Weights of a small GPT-style language model, trained from scratch on English Wikipedia: MLP 2560 tanh GELU, capped logits.
Each number is 500 + 50 x the weight over its row's rms, rounded and kept within 0 to 999. Layers, rows and columns count from 0. Numbers have three digits each. The size before them is the row's rms in percent of the matrix's.

# v: layer 10 attention value, 640x640, rms 0.123, rows 637-639, columns 448-511
# o: layer 10 attention output (transposed), 640x640, rms 0.108, rows 637-639, columns 448-511
# up: layer 10 MLP up, 2560x640, rms 0.147, rows 0-96, columns 448-511
# down: layer 10 MLP down (transposed), 2560x640, rms 0.0399, rows 0-96, columns 448-511
v637 091:526400460539503584481478407530518496513457594539354580551504493476448502502453545538477523471552513461533477481508443564560431460448607515705530514459533472526539505444496582459519588514473491
o637 091:463525468510573436504446504551520501456504495524587477500490534502530541542563470549448442516531496544518551375460540428525482412522412489474568548522554530457427472569485357485535525427517447
v638 096:540433539466485521501415503513519588521541472508603540425495475507492506532503562499435558528571406518471465539490556495543522543571450442450487476524505394449508550517481519511479522512515460
o638 097:455495501535441508524438572404417557468456546475415462624473541535461520506584396485477465493457507473485541542515582532565498522468458511565544501475367446553518495453559480556549537509368532
v639 090:521528472455477420485465547441532489557492510520348468529564541526443516505464436379431482479541482434559464430470587472454504517514494474430539455466503488471480523461537519516477476447423466
o639 090:508481545421519585448485518438486508522589501503549574442390426538570556491497539543486574456439518455518525517513497446501437520548530485528568513461506540533535496482556535384456518496469489
up0 097:495501470445624604477487472553473600456549450487484500490510488394625446586557546524558532464427488469512440440454596432490496528503496565511516424591439554466532484460476515522501510438559400
down0 097:509478596477497482485469527530486536538510436459537549544559500499540553470442585549548543499527480526454446541480517562521537567499514490446510491536344490550550555531419446477533529424398418
up1 093:484510541548453477544448436539563484442518529506408581497532460492429435434464478509576470545618486559471474442474461527548457457570509366533594462447606459431512507448533607472533537426435527
down1 088:564502524526509498466506520422463523577467453485578477483578424473442550559453513497541575471417449514504480468438589508509376483555516486505480462541434413545486512484472499551556566487533442
up2 109:492490498466541532494455453500488492479527468504571565392590468512370466512422560551497523511501467578489418466500568573490454485481481591530553554401493502556590487485457414464432511467524496
down2 103:533444454408541472571544609471503500541526513605557399382590495473460498432451517488594539567361502535536365517504503505504587494526619545503556527558518418563471462508469443587460529525542506
up3 099:539474506547571517529581531458554598453493507495372542445490547429481471476466436471575523463520456538520506556561503386484543453521554449502503505527504557525544539561478498524490520465460451
down3 095:479468520507486580567514522462369566481563438462489500487523467424495480531527431490580520500517533474530443498539448531479453509461514515519441655513423434378483529460435458567516512574443496
up4 099:457559505471509518530419568462517582490498498545511423448473463484521408580481587454474476476483540475494488448472493576475453589493527545423450449590527505540517424542482489444497478442458561
down4 097:492525471512455468563482513506425464538528479384522552499534499477529589501519513528523474518454543589500530515463401530501490424446559453565446537596463384459549556484482461487507456515484462
up5 101:579503527504566430567534515430426501450541513471479617490473391577531482379448498503510544552434555470520447430534490493586538497530501591461512456510437554553543502519501487508505484461518557
down5 100:497525562470534496395459533456551556529514453519496562384477503496543498445504476522428471450464509564551464449526489594477452568540489549478423490527467537612560525494484496439417523501454537
up6 100:460497482492568508450557550524523472500481468614533493483518547525421551543519495494522477456476525440565589598488495488599451493447493476435434492553497376512431478505564524586531543500558439
down6 097:510458617549473503383459415547500473481483521539490503487512487533515525506525402531507446557552525448440490490550457509524366561409557492571588528524586500458519437438516527431580592460548512
up7 095:572486486506600479582425431496515508489524508524534414494418501503488544523508508532518429488526433475508562488498559478460531562560562461478513481497554480466507497565454508551559441500510503
down7 099:465484557471460537455580357454549517421554530454594717454499562498478516586533425559467461570479441505486532549520401550463513516559490506553472423509556525454533551510523429605533441446474573
up8 101:427528439405590491401493504508508484467473409474466455514470576378477498469521579480378533575490514442484477399463469480562515531466521496576491543486477554487448479448491540427465409475511458
down8 099:457487572577473529470465515508483532536526538536467471461547503463470425488440505584517485506468463531526584474447475503476515495507473439460480467466503434497510456428474472471508433483518615
up9 108:488518485482515505513436493604453584501434516551448453505473527475523552540538582408497425551485478458561372484430448583538496462374462554479426485564548582513537520484482526486444524432510392
down9 110:494533517506488468562582495569492459576483463530509468589483516513587469396471470404585436587467507454488542486496547573495468467551503550577503489549437419558471613524460547586481459543571555
up10 098:483444528469568519481490520468475426467545490506593527443507473622505489499498616525540465429575541506438502508541514518448510478454468559387497451479451549456494463541465450499501557366435525
down10 096:528491530572499540471508516550476530475486457485525567505503418494549441520488544514413530522454487488521472511536511550526472489487579484412493535518529452477474469505496464468456483528487547
up11 095:473546500505409545591574472500498385473510413560492568563484455464522519501592480472519412566528435550424474469519445531537469519411444487414460503530594547446445500473389556521429466386444501
down11 096:438507501446574463364404448512546520497407541494481549515538605441426506566473493446520480468413489617487425487457527601445511538366501489559471479509460426444528503565515373558502572574526610
up12 101:495471512424459477502510531447515512475433587438469492519472442462434486536456592509534522480539527471460447550513519530500420540432519507515497512493487530488507488546531513506481562515564454
down12 100:512610505492487477450523535491569534418543471499519441472428444501485512392421474479552535460522564430547495521516477530491474574407497483537582409480442429427553386535497548531536517469545414
up13 098:525422466514506507544579428499501500485519477502587438547476542504450463556409452449467528362434574537517474385409487520636472533430529507499504473442459499413465404419428439465575541458472494
down13 099:556533547497410554534496536538471627489478494563467571537498498494601504502532548538572535452499424487528472477417518411563496481485570459471499439563478515482484497498478535463447472466559480
up14 096:480450549529488479517430498554518508496557510410534450510520518502458534511568512509437470451469453503579465521568476469573395560476565559496542536583519437485515566528494454577565490458489456
down14 095:516573498555509547475536540510513510476517563519501443493493421467557493500517534467511513451514549442539546472488497611520607499551418517535522504478559529468445394447535522534580505515403447
up15 098:440537577497399454581486500600506522534509531423491475512466495594511476439502503429499527510548486496434496541522418516541393547459586517457516519557413540492565463524535461525449527506488656
down15 100:483512486445586481535461448484486499428544538566441434579576536508564544590481523522456464522442651498499505480445525505517523431479514519541459484538600562536505465387551533524589490475439532
up16 099:490524531474463493560510439548516428436510405512457511537510466440491478403487507503457540517541506530625458442503504560483471449569528489515526482519474485495450517523538505529448482386450474
down16 099:620466482512469478419557389483520509521522424505467503512561390560462463473519487416430485553450529479483475539596509527555510502465571481579524498502493473429519511537584492487546542486390503
up17 101:522459502489512422486567526568486454487513575553474499475439405509496499474488427588488506488488476448509512464460476642444523491453567477486519508558502500543507546423438537445450481491578513
down17 105:456489470591531471526459482438459484509515440413551474502634500541457439383504415467535432480478478459412471475456556512436532564512483443543545451470552463447485431504583545518514519507526503
up18 100:437440473543480538427546536492437557571483502485495515515575541496512457452444594526519527604512480352426468493526554461540454539390485576497437492528508543549512532425460477398492406547521463
down18 099:498472516427415486530437457514387469508535408613545551397494459501483419512549431540510493513502532551480526369500457593535502590553552558537462458472479482416506478494547441463570505558427535
up19 103:586393518447488489425435516444404487465481468434487553504535440473473491437473614496443545495458493492460470576568473541461481493537537429469560445467492411434533443487489506537495489551586473
down19 114:425470456475481558449531491500516607568447548532506389530497458467519358497505598467521524491487480602506551575537485498538473516564513482552501416557528506535493579565459466545517543477477489
up20 099:566471484574578387459480551525559508518564528410632413465580543467415556563459558501575514581598518535508504514478591532407575495401520591461522477504502565498403448535512478462555524520508493
down20 104:465463529423536510514576459501525454484450621561435453543449478573494409509548536609503549459474469494551527590551504539542523434523517491498502462537560509458407497542444464517495546575486395
up21 105:579516459477473487475568390530493485565580547544538518384584556476505532485524466466444544487454486423474497483559519490502562477407566407487476514407428539402453472443498483538418553493508548
down21 104:472492519567472479511535506525461462501499503387502400542500474572520550485464440559349506474450439504503472484388545546504425498599408515453526459480433568617538598460465454476459566542487475
up22 097:531538477550499534588474453502400520551575441527467566493509475533499517537553542533478520503449472490445383463565518469557560519462459491456544424595418606450568505568443492464428415434582490
down22 096:434467445545527419448527493534517544481363479344443399462530466540452534486543548476472473378571490515544514460502526636462525402577475497540509538503536460561525535524381523399464504443506469
up23 102:460483491425530455529503468544460499554546499580436460453434512518558599546456470439533431559479420486451496585535575523536438608482428511419470524486549531452552568512455532497512565504482459
down23 096:477540546528448520526393563526446456477503446493486520576566455446531417521448495469543460468583512582493437478531521533507519535568488570507509521491475432608467496524636531459498388522526448
up24 095:487486487509503538439486548457502420449391470517548441556552503544501485426560559487461477522465496541526522529602478445514438426459483411543565494447525566619469506582571482443517618545532529
down24 094:528512549489520518515499521526519546575516491436538501549462445418527463415505488540527461508488489505456566411431492501495518556439470538490500529497566471506543565460436510513578479477409426
up25 101:476490556529420504448505588457451459475499622522521518517474499525534468506368484606419569404433465489515460475522493525468472451482480443575422482504551538539485444462570536431462514481561587
down25 101:483517502491526570510534450545564507465514580539518520578587492494437479463508488539450502505401488489453492341512496553432507482554529486463439515546439516498494502456455576550542515445490479
up26 093:532516429567455529524538597506477458528550623401567451470566525473544513551482519543563590491502565527500365459494523551479488497537526429390503480530544579481580529499504528473494499471492409
down26 088:477438568456489449467499505440497535539469464510460553576518562492444515415483463420389488487514486517496401517448493552568570445487578550528527583481521557566339480569468531471426597513484423
up27 097:491585550514471589466461484536448580480501501499487568405413553505507557451476471434534485496469632454531457498469540550552371482570543499534441458513459472467507493506473670479615547582407527
down27 097:400526547492552471483458540496532468520513501491494573470492488551454546517508463536531482528519442541473503526498513544391443506496446428553549470476464663511543570568564504520458440522498552
up28 090:523445515572548561481542464490427470514450497548441576520539453560529510542413501519450467508490461477521545487608561500551427481464524424504604442556424450510438586568473509505487481477467557
down28 090:555584456441474504545593518533522487546456512547576417500514445516485596506525484470643515514569480501554405428567521492481496468519423576556492587403564540502384491498427402521582571558449454
up29 100:545417478439462489484542509536499543436490528549443450520491443521514446529538444420513546465498500537461523455489498477536521431425522471565516519519462526455474480463502440519383422520526543
down29 101:542481399489542541499425481500656561538515506556457481525444505463508414444523433511526564510373501510516532464483401509520499547524424501504583529547407466450497467493554504567487467451539545
up30 101:471565555487516477575453474516493532537505462483474555597450445562511581480490485522464466526500501515532494456552534586471560503448611468519515482508511297538414512484572464543452549504468511
down30 097:482555566518445442489613501542546544527496619490453580521512456434413534482492509558572481509539474442509452455484538524402528444526435430479472526484466441473465484551459568519514492413516509
up31 100:525473502519473547562527471492477508542592517586465504577540422523550567428571549491498544570524462459541487529508599476592531511515479557431608446535547517528393459499460538468546450532528500
down31 095:465526484416492543546498455412487486481521520466598496578468569444540413510521484491539462520517552449618377521508476553484593473532540554515433578556531474504633602566511469552538524476598558
up32 100:583552515513508486489440486514519578478499503537565597517509497411424551457479469519469503538476574507452569539563614466535543435508435451523650466490459450468481541549562594480556449467519561
down32 100:513509486475501519463489519473525503343492529479568478449526501480518501500545542549612517519577511610452479477542489530504397533514400534477491533423488453490478481522497587540507400518517477
up33 096:536437577471508453502433565648527453458550454485513402474416565583522469487471463495466511576531451501487470554466459549550459494607475454563503571531497513618534600535550452446518511476502546
down33 101:449516375545525505536513449444461420432453513413512520511578396468515445546509517496566607429403574428617535518534530496415395613458483425455477482591530489489575366474464416544478482541393494
up34 102:439582460453501430507530457561521486454540499474518399599441544475487424574535560541438492526530495508528551554445481451539498493423473506493558556592500501538504466367492476509451502426436569
down34 099:572622500558484583508527507531546499507538530530456490506459517490469457550543480471380457465506392471570538618530429440485554445439542555490471511520515600546473561484555458541511507465539575
up35 102:494518593519452495528563523458559398395457491475459463473548476473447610484469524516489565425519531480625484536514496487405500434506552509513551487489458506565457557568630455465566579409438471
down35 105:512430518487591595424625530508555498466536518399433525543550376453603404548506461502534502498515476455483382494463436530554464483450527520576532512553519577525455426535538504510508463471563460
up36 098:487540553527474530523649531472516445548503433546479514410488471447554561472465540506470513501493415530477579559527581495541458468496421442386537530452460503497524500471443501482462520459549520
down36 097:526524509442481491530585532540556526552543482524446521467534513475566563490514549560444504461523594547486446584456510481523570469482543378478459415507518545460420523492516462525525550584472491
up37 097:601459517546527481513503539483505415471479494512530592536569504479478483472371476553527443527452549483467456489492539514500490441443435493463536500544546553551454551426545452572528527578536509
down37 098:423514532530494563439472452402507497485509495556480546392497580483497507408632491519494499575435462499470428485428483440534422539472540465494497522506459594515488667543500522531446496486507502
up38 096:520528503530429590528611503440507454400504578452441500597413565509474576524479530430493539540583558483620451496494438423488432539473516514540498488448486586539444471468469485442504552523387439
down38 099:444442456427605520455393474525539581569540526493492548523446527498578443533548478565557519509518447524425541487475508544460360523564420526476514530459484546462456547526396592468402521439448566
up39 117:546557386503544606403432504576484469496454544523486579452428568517556349555473484580511564415559502417501516499511460568536568553461541487517536473514456498564535484529522464480496575480505489
down39 104:444512470479472528486545518550478583593490598460524475478451576549515602500522438502535516358472374447552542624509498515539520500573492453494481451513498428446460459512540542536433521437512477
up40 096:609608489562509429400532455524502571507479447439476498466433484536474443459508530374547509490486480475430487494511529499436524412473460514529412471482478557530520512481533549537553549468492455
down40 099:479518542482506540477463493457519388594465546514470475532539528508568532494504372458581438463535495451546474519389593520486430542561607429550522476555523583534511416481586542404501458431471502
up41 094:479487583483445551446481439543450455496462522487495566513452528467603462504528562508471502532505591518491575521506508470582457542440376546502436502485445430528451535405467459559474488491497501
down41 093:445437469538612499541463538510551477537441526530562546530522502496486600487461436428507442619526555421504457548547424534389523472584553555515457470514456504472548455434592542476621511475385424
up42 092:524441554457504520497467530631437395454492548502472486419506483505482520508507509427414426490517502466523389444448465463524591497544384519436576526459544461487461463407549378458575525529468413
down42 090:487547469451506546532548500479551511548557414506491436584524506536474479502438575569520567495514469524557559486514530486560481495409595482527471531500424554465489369533490641506457444439404523
up43 100:437532567496518611508498494553543465506465520473510482496408463576441482568554598599534422474470502520567529433440518564536620421544552472392497533462492544543511521444550403571514509344478587
down43 101:438421546492441601532521502543523468487445521487532490466580494567382454540464447518555438537488506548562477572389571379492413463488547634566528481526447516456466506469430554454466539469440452
up44 094:600492572441478596522486520529587570473560499487470506450468492472404495538424519583530450487404550517516549541484490512534416523573478471500504458595472415454474498511535458473493538483508498
down44 092:446533414474539464526583525460467472463534478507585466503566566571494503477494488464426607462498497542507450402472508445546559543441484548411366562356466510461495619431476574505562555573454381
up45 098:483570465474552486430561553469523424471570541497532528567496554459515501526524498496398441547493475504493535488490541484533508409529502495450455515538622499486459398589483437498478517548567489
down45 096:535491423454551567487459474458544490438553543455497493475499469537579561535468506433534470442533483496487484514501484446539397605547406466453446547526485545483573578490383467519557482522493507
up46 102:556515493494424532490535394540513618501602436457563448515537536452491529495458481682513613557464491501520537496636533514517400505437471518569541572489431626592508460382423540468484495484526490
down46 108:486490460527523501308532462490525555591480529521461509489479519526570402452465414559614470453523493435547642437469499488525545459428475549617460545467448396509447471501581429494470496500512601
up47 096:512480463512454487542433537450479477506458464511518520463511473477543520487464417496426479425494608577571521466511569542487534508571462601451446415504460572451576467475477585451457495549439411
down47 087:502525445480444497340532467413412543489526557560438489414502629473536572573519460431454540470419511448481456571478482541523415551462475475423536359493461558478577471590507518502473543495510504
up48 097:519560516491500553472504565484553502559563485494588467605495553551520534595531511480566587486520483516468527490495438536521469610467421376489487547548383582432435477449457477517435558508517497
down48 101:492507486547441482513446421438451429552491499527513466499460481557476520372521521498382476490452543536550455462485528417572403492497527548562510474541524513471515459478474503395588507581550578
up49 103:517472569565557506545462483460562546447480504475385449518533399513454555526506496468476442567482521565498599523566564542463412524487434539508514537442502588534534543430480422554463473406528486
down49 096:509433461543546531530457490545521488473491491554454479524487498551548500518517547557580560558452509375508451538582572542492472490561481489477464424505476512517507487505494470481450497405532510
up50 102:569501500459444555527471504534566481513444499483504514499466638469424526542560509457516451457425529483466449479491584605629482430483577508508415508512498485482545429505456565560485483426465485
down50 103:510460444481528487478467519487471563399447489465475556457401463526439578447548586512415550583435550536489526402517493544476513496593474450378479480575578513545589541591506397424486475496678525
up51 092:453524503522489483474603422628410545526478486579460413485463486487484468585475469553497460585479492513601452483443526449523505496489452507538517497454472399480570575510559408513374565484541513
down51 092:528635533525477469563550544508505465494537482480486522497427414488478489557448523536437521547472538472471531515489546450469482395497544444496534444506573441516636436534526410505469467552516489
up52 105:495506570453534466459504545498485554472561534513589531477471348485531478501483524585453619447501486505534417492593468518420420483506513525494606583578537577422440491430472464508505532537406479
down52 118:444538480557493444491569430565544488564527515502587497479496484495463559443497525570482440503537486595498487533538497475553460476461478512533535604407513518468460508393407540579599486528519478
up53 099:480449465506547517511472477430455445518420495578480551439519516462479539542521516511544440590538425521540502566543546470476321497606459485532493525500550499403443465498553539431559520491436397
down53 100:506519510536453549563521467507563432567369414532493531482535491444469418517522499511397379417524523458500522481589471447469547502417503508480498478525526584574482465527456429523502527518552503
up54 103:462487526452477549512592511447534446490505546465511593470502566528437515347496492552536619521504432578531503491434567488421518461498543433542562502443476523506384534406500591561472537376480443
down54 097:509544528464481420500410506518463465583472512484545480515452410548406550550567496520481500497461502464554536448522423544511512399486547556457487494488551467528512478495575447556531559552482477
up55 102:359495596446479469559607540505523555458522441504424510519460571575521571520635455471443493521466524537526538544515413532511435505607493523511568388588462543533393555495498536497550485481465533
down55 099:565510540397452484508523496528483493497538498479467542497611425513485427547504450580487552508553485487480482435576534474469476461516435541401484496571454563494544489480511602495515452511538536
up56 095:578506513419436477566535444533523540575546527457500501502464452484433476427521514563509460461444521450464402483501488442478470496530464479472462493480539496522499518423446541481471532425371463
down56 094:432513496490410577557533571522458515483463490536484457471543486529484514582489450436473419529476446499538437447496511450457595478534474527426433468513509417418455520559536522519550612508517515
up57 102:442519529544513563483442410571493538485486497533481620550471405433512539468382527405485588571603470476386545491493466450468589509462462440487428463526497448461534577506450471493435391502525518
down57 105:495498480488465528454577509417570523486414409548514574494525510505521463523501543558512500425502413561468511566539433558526502497485557539547387513519501423448530431502525547503436462522500500
up58 098:488514460470562430509471535432515424502446592485495555593438443522556524520424444589373553465454497426455407569418406467497502431456514508481553500406466504500467518465464442537445457522508484
down58 094:525530460498438453471471546501456504479513495398524492464530461496523352533470513456518491467536546536515506521531562491558507529442360445445518425454568504527575487484552555506493547508593475
up59 105:552373531499530429518519430500486462462430493378452418472555490538467477609596532437523519442559538438539438520493470467575475505429588570573425424491484477428528526527442470536510338434474421
down59 103:535473482531511475483407465530573531462500433508541463417411490417499420581515491537503596467423600468477520496504476464472557533455422520580415520519542560580488510523529451548445462541493634
up60 093:503514583611517477646506448596499498471546543450464416470515518518455485584417482494502464465479421469519542443489540520443476555571536535485495550587521429438475497503658545470469547505506464
down60 090:521493496470508484493452430565494461473515406569505536551515511493512466462557457555440603500565567476478519492444571543520482471496441494462488477405433503500500527526431521419435416428515595
up61 096:423549503537525582432490398528528531442533463477542551550474521565527471502567482477514512480525510433506530563530574521533597559529628497523464562541540380566564450468536483543497452558500471
down61 096:559475554440525526442480536454481474478440533535511504490506544570534493473409517486476476432451399560512550381485585562497493573573422529448564513477503510482503638543520498507436430504488481
up62 095:534460544426518553478576480467460465513467453514512504430481502510444467486533491448576584530423548567546501486463478529495463586473570509473498502486529460524497429509503557564429518502468594
down62 095:464520475528494550534491520516570526507455469468449510618491525444530539516497489542407502594520495498441532473434615453509552506636489531502529515487444428540474651478445499530479508455447421
up63 105:431466450510499569421492476423510442490550504514574503521474481558608443517540442462540375493533503503523474445438420558511465501439533506450437503503560498516369463492462512483485633402391531
down63 098:473520513572482393459498562491528503494577445414434514584503504463518465533416397515604433435519478502523448512522495518556504466471436528420473437559459452499544407389495499546466520499448532
up64 106:486442478446626452471489525502541565547510487536490500477535619503531497541555494511446520432439510554426503500339423519527557480567478541479517602505447563567483456487471555433522516478478384
down64 104:413523599365534494531554394539524550500470514473595541529472353508535464451562472498477474467640445462441494472446480501498419429498573514467584432499506481480568515511657515481507496428567535
up65 097:499531405335522553440476517504443528512518456482584523527482418460579507520367518484469602514572501526594495439486469552486546481392439516561556453471501472585545493451522469501462516479452508
down65 103:447463460589477499511481473377585410544522502496553579521495528472488502522474484523503492504533496516467514511523507434466529530531546420527473458589639566483498489504481452589488462552534496
up66 101:478514577444405446500564463455547599506512501493510450537462519494455524436503428501561473496496515504531496413458515491456500428502458571468544455539589478471582493375546527507475523484548501
down66 105:484577530379514558536536484544536518562487425485544486461520408521488548475492574514526516377446522468498530538561459528484538488556474486417420527505602512551495521479517490579479444549518549
up67 094:517523558541480407511504484529542473471497457498549476438500484515547540542542564502561447448480501536450495518477418487507471477550541555429531482431513460457439539419472508505496533585511523
down67 090:382546500443503502457552529416487508446587504498420563582444592489516506453471492478448500521529485523606565552525468484615548503587432450576454557563455414474449533511519523493375506507466533
up68 095:428351545439520531527482527499453457519518490443505458471522563508419532483522442527566441457543513579467424436543539629593443563524373492514438462465543492519552431509530500541372487529572568
down68 098:471459578553558499529493471386443547509447577541540470431499589506474590509565439534430621479508486515522371494523407472482465472564556505482460469470512469476433477486538479480493620487579477
up69 095:470492455398463487539441589473510417513569526414500559629431459452474405451505434443551444425540500495543526516422547461468440498499533458445378504505489471487446504460555507508446546574440447
down69 099:489475467574600485541555407420542456518467486488446419463544540437498550449521618486372512547477474508521437533528421520538516563453388538583535513450465474516518462509503513509490484501523539
up70 103:513506475454569476549475556524454550466540515612566427420517468512505496538510513466519513421554521452499497534491521499462507484390392498393542515452504536601543574509442597489516529450653494
down70 104:450547440439487554478500638501413482514571463503535540494557502484565510463534549523536548472508420485410506511459502467404388534571521416578418449485484451428629513542545492490561471476531558
up71 097:518570427435537453477522519504540323455450452572517544542483481539615506367548477474413530530505414633483413559490515478433597484456518454506496555450486468454529545463547493431547473496487495
down71 096:479462475423457535470532473511547535472469494440611518496505404521434463557471457477556575505518499550516516519436502541454480574545479604449471641438459544476380427515476527550494464476413570
up72 101:498456481462569542481481537497438523491475458510441476521480627420552532527512495428510402483404388430594547518447572534597490520363405590607441472554566495499538529505548539459463549570497466
down72 101:522540611567455465522534520477544464473539429487505452569460410406529489463509482471480512501401500532494405624482526408546551614467530538553472443497509430538540499488537521529497485425480450
up73 105:446539424559478628478410465470527522510489559472482453573435482441407457512552476492466460560440506482480372460501454448475480497525475402502548520440470514543497554397539473456577469510497510
down73 102:388533433540493483471490481457481443532568537531423464491533402498475477434571418495500556414518566506465436528548593484520499499490481414583477494594517494462431466553507556546452444508520559
up74 110:496544541544410496515559565415522490461490487554588564460527488477399418588441382546452570485513544467492472548490517499411515527454510420520469563461490456560433497564588452563552491577524519
down74 112:406485522561509451422539451446422416480462490518468532509508590449458394425470472508500481561413451537534455522519525507552505533551531564486476550540388476549427577408550589496503476470575430
up75 110:485546545424462553531550480598462465437519503565570570546556477495558487578494431490399568540461523458474570557546427564542471490434448461556471517425460564567506558572591477474493521568531376
down75 113:529514439491417418578506522508470564432544635573552470440474498390502535612459510598395477374523528461478386534445507435480572524528476461492467553385516582511579452546433486527560505483490456
up76 098:516598405519615483563546533522491523626608478516496545573557509451431504477525504572453467444585468586548520415535380505524524540395450535565452453530529482501454581574552433452509522518457464
down76 097:459392484425470510526453340412506579492555525488448478430519379496511476544514552497521493574539542505545516507537525497493438519455524487408430530604512488620583442451486524470618536453499522
up77 090:516536577406463461556475499423473542611500485401538482539476426491484390513459540461525541526441436560541597444538519464562518485478628540542489507507477499578479538483509550477474434588510631
down77 090:596446553531475394501518500536547465454467369469504486485545540559450530510604467560470462508478555532527542458446596483474489553543562539462594454519489522561519515520422479485456481476526465
up78 098:533516498504561500516536504515405603531441500429513487508565483416566541509540482427477444520498391525501452429413513456539502515368466572544542515505460546471467526484494424516620514478468491
down78 105:469486475513485638437474493525467503583438504480495483458448494512416491533599552478523553494498434532515422563518552534496563560462495545517550521579404513511527620452487440416542570471577449
up79 099:425492521509486578529454451548462484542504434523513445471497599576447472435460520521441470530529369471456470476477512445529468540525593442480445396476515624431554633519418545499477443467485505
down79 093:488445504486506405454497478507555453421401520494487548562462441446487494526525618504500474438492568482423461484407505482500500384410447475490463468495443470527486414394557470469544514506410445
up80 099:488497451454507489471410611508450491457504471553468538522576478558499478448546514486472468486504474428541506527572438518525502489470435583402528522587521523544489414518517498498466526521468546
down80 095:552536474501574466539459526437469603505543487554472495522510519553493494380552449531398420470480570484466387561534473583552457551427433539526404568575514499497546523537534470574511520518524508
up81 105:556526454492378532539519557462507514524510488579491487522528529533418455393513514405525459488515489417515501488566567441469448546548552477422485603533521475537485480433580476526481516485580505
down81 101:504541524431466537531472500529432540480444553478474526492539493589531524463453486444572622490455538468476636454500570524489528545486452415477530495564515463511567522486530527553506565519456523
up82 096:495573447424385513596520498505566463473543552445465521518435476534474547498551540563604501564539483504572464556592556454437479516527540484519519527480538456534527531598471537474509430492436415
down82 094:551477468487542480489575469498452461461450423556601478473476510532391525544539383429462542451437525493492545413404475512482466566552498482510431403455413479502458469422462487455551446481387529
up83 100:495578552503564535466518537517512536424409569591519548494566469499420504528523459574452503511533483534473296497558542390448519479546505527443508403496401469478472437460536487464399555488549416
down83 100:501484502504601552431564508391462491442587468520458496549504485507459521494524482497570507481548481511535577433505545477434396492533484506522460530503478450583556553511455594526524410541508626
up84 102:483488535562466482523576482446494476464547543499426539537589422491442550563551397458469461446487490547506468535615466500489485555525493512490471489572528550576575509429672409503519480437644508
down84 105:504532466470486498608471466443526389540569436443432498568475548453468566512463420541534472459498534570511482477484407557476439569503423524493446463467488538519446560518597449558591474479491488
up85 094:596434572575509530487438540558511389456500513590577564509544465473513442533502543475488555449509478547551576407453474497507451450435491451495468545450537493546557455474566406470456503492503447
down85 096:478408439419412501517516574549406492419553463508477454496526464481500543511561555498539430482488498457379558483559536426493525505470472565592565442477505495414552578445560506533445481428554538
up86 104:456549486511565532460416492500431585462588488439459461567511490470519479379517557516461513599484493566464493488501434469533558518523456553474524411419590444536529510540539426581350507485432498
down86 096:539479473440486505491551579527430513495429558460551433528452501618580419515500534474470469463545571533537574496537549561568494527597507496464527390477557550505559490529529462547471467464533491
up87 097:504556469520478463528499503393488509421496512648518499452625555545471483527569472478436550465539420524494465518534509588503473575405486570566492520463405507605526529447523518442501519456490460
down87 095:538496489479499453549406452484473604497508343523416464505491425462440543481517415449525592437474518553487514521555448545449453429467526615544476457472512474498464502458571503490610511481460415
up88 096:493545536457495532495563576496616511543472430548571537545469492445587600512515426532561468506494533520433428481588488494475418509578620552513472440504440377506516494543503531376493631460549509
down88 094:539457507485505484533551492618511392372531554518509497476605439474460474512483488510457543451467506445492519456446550494537511476488477597522501524456553512499534533565474514524496427586476509
up89 097:484539513523523528448542554553581534456492468434504478552426599438518556611565501527494488503477572457442431484483555376565505504430561510513477478486502582519523495399486585536490483569489483
down89 095:497456482525446531519475573467492462506438469531546471438587543518500448489506449506485516432483439527508554514485520512468550525498450489488517549552533464523633527610499513477512632506427471
up90 094:540545477572497489513530587514532512472496419472529587449486532469478504563555556471450488475422442530425537494480486506564539465521422436394497497515518511491425565463459492394460532502520528
down90 095:508479473399522496432511519574478488408486555527468462436468475466534540557464410466573453536530528489523515512440500483494532642490575510585496565402548431482592517464469509621605483467452538
up91 099:497443462510493534413449442481526528478474407537608462500479499449582475530531549530464480425468520489558446541599447457502569645541551456485455580528534503504549493394529520569508514434524535
down91 095:622469516423490474509486479445425513500517577497454500515512463499516572466438441529586486605653400538489484517494477402493427448518611569490514464486514583492560542421480452465492518535477524
up92 100:364545512586522523593547527491426475471537509436533530526429505448385439484475513494484518535443477626552493530484549478580540469570443451497544422432635417503474453472498535512475515550503459
down92 102:438573503530462469490471551469533476451449537498535484517409486444501609493514508457511546635504438540503484519490546503456455513474378494558597569572504532523557452512526485434507514501382485
up93 103:422571456551490448439516383476501489502466487588457566511451545530466515570473547465509433443521449438524395436507501446542455495457501454537502387465526515563457558429453538511478586585523495
down93 101:464540592598561431522482476440480530585508401539528592512496470533500458424494515485499522475530517428573492517516503492548459493516491443512487528540509526537476477498482452516562455511420520
up94 123:558426558462505432517468415535494488552475424536474475488511556534380494482532449511469516479505523541501433489476445554456518589486445432472465570612518436543524476580547532483511613548536476
down94 116:531456511512487464496550430510574513533507494543480454479471505591547584429420420415485593575590493479493509542438418463443428529543488488433542498567579472619521555570495531540528552565510485
up95 099:446574558479469495525507436489579495489512509431518479471576558591475494524635510532530520416509538412550455454561550605549439528453522468581563506477402526488422457503408454512477492524523480
down95 102:512505451527589540636540532523522516529520542545534456489471403499484554499461531545580489498512460605491559457523577514460468499462447373516464423456518509525464580482392472472433487573538481
up96 109:420580489461496512432534429524482507523542494489537494439580474525537433491486527512428558458465527509407417516487582456449513526491571451510458452432458463506513444498462513533385490509467499
down96 104:427462450529560510447393525506496520455486498465494408480428498503460490474554577399444507510544489515498574486551608405524589446532423534533543491470501518500444495573386530489465535534583513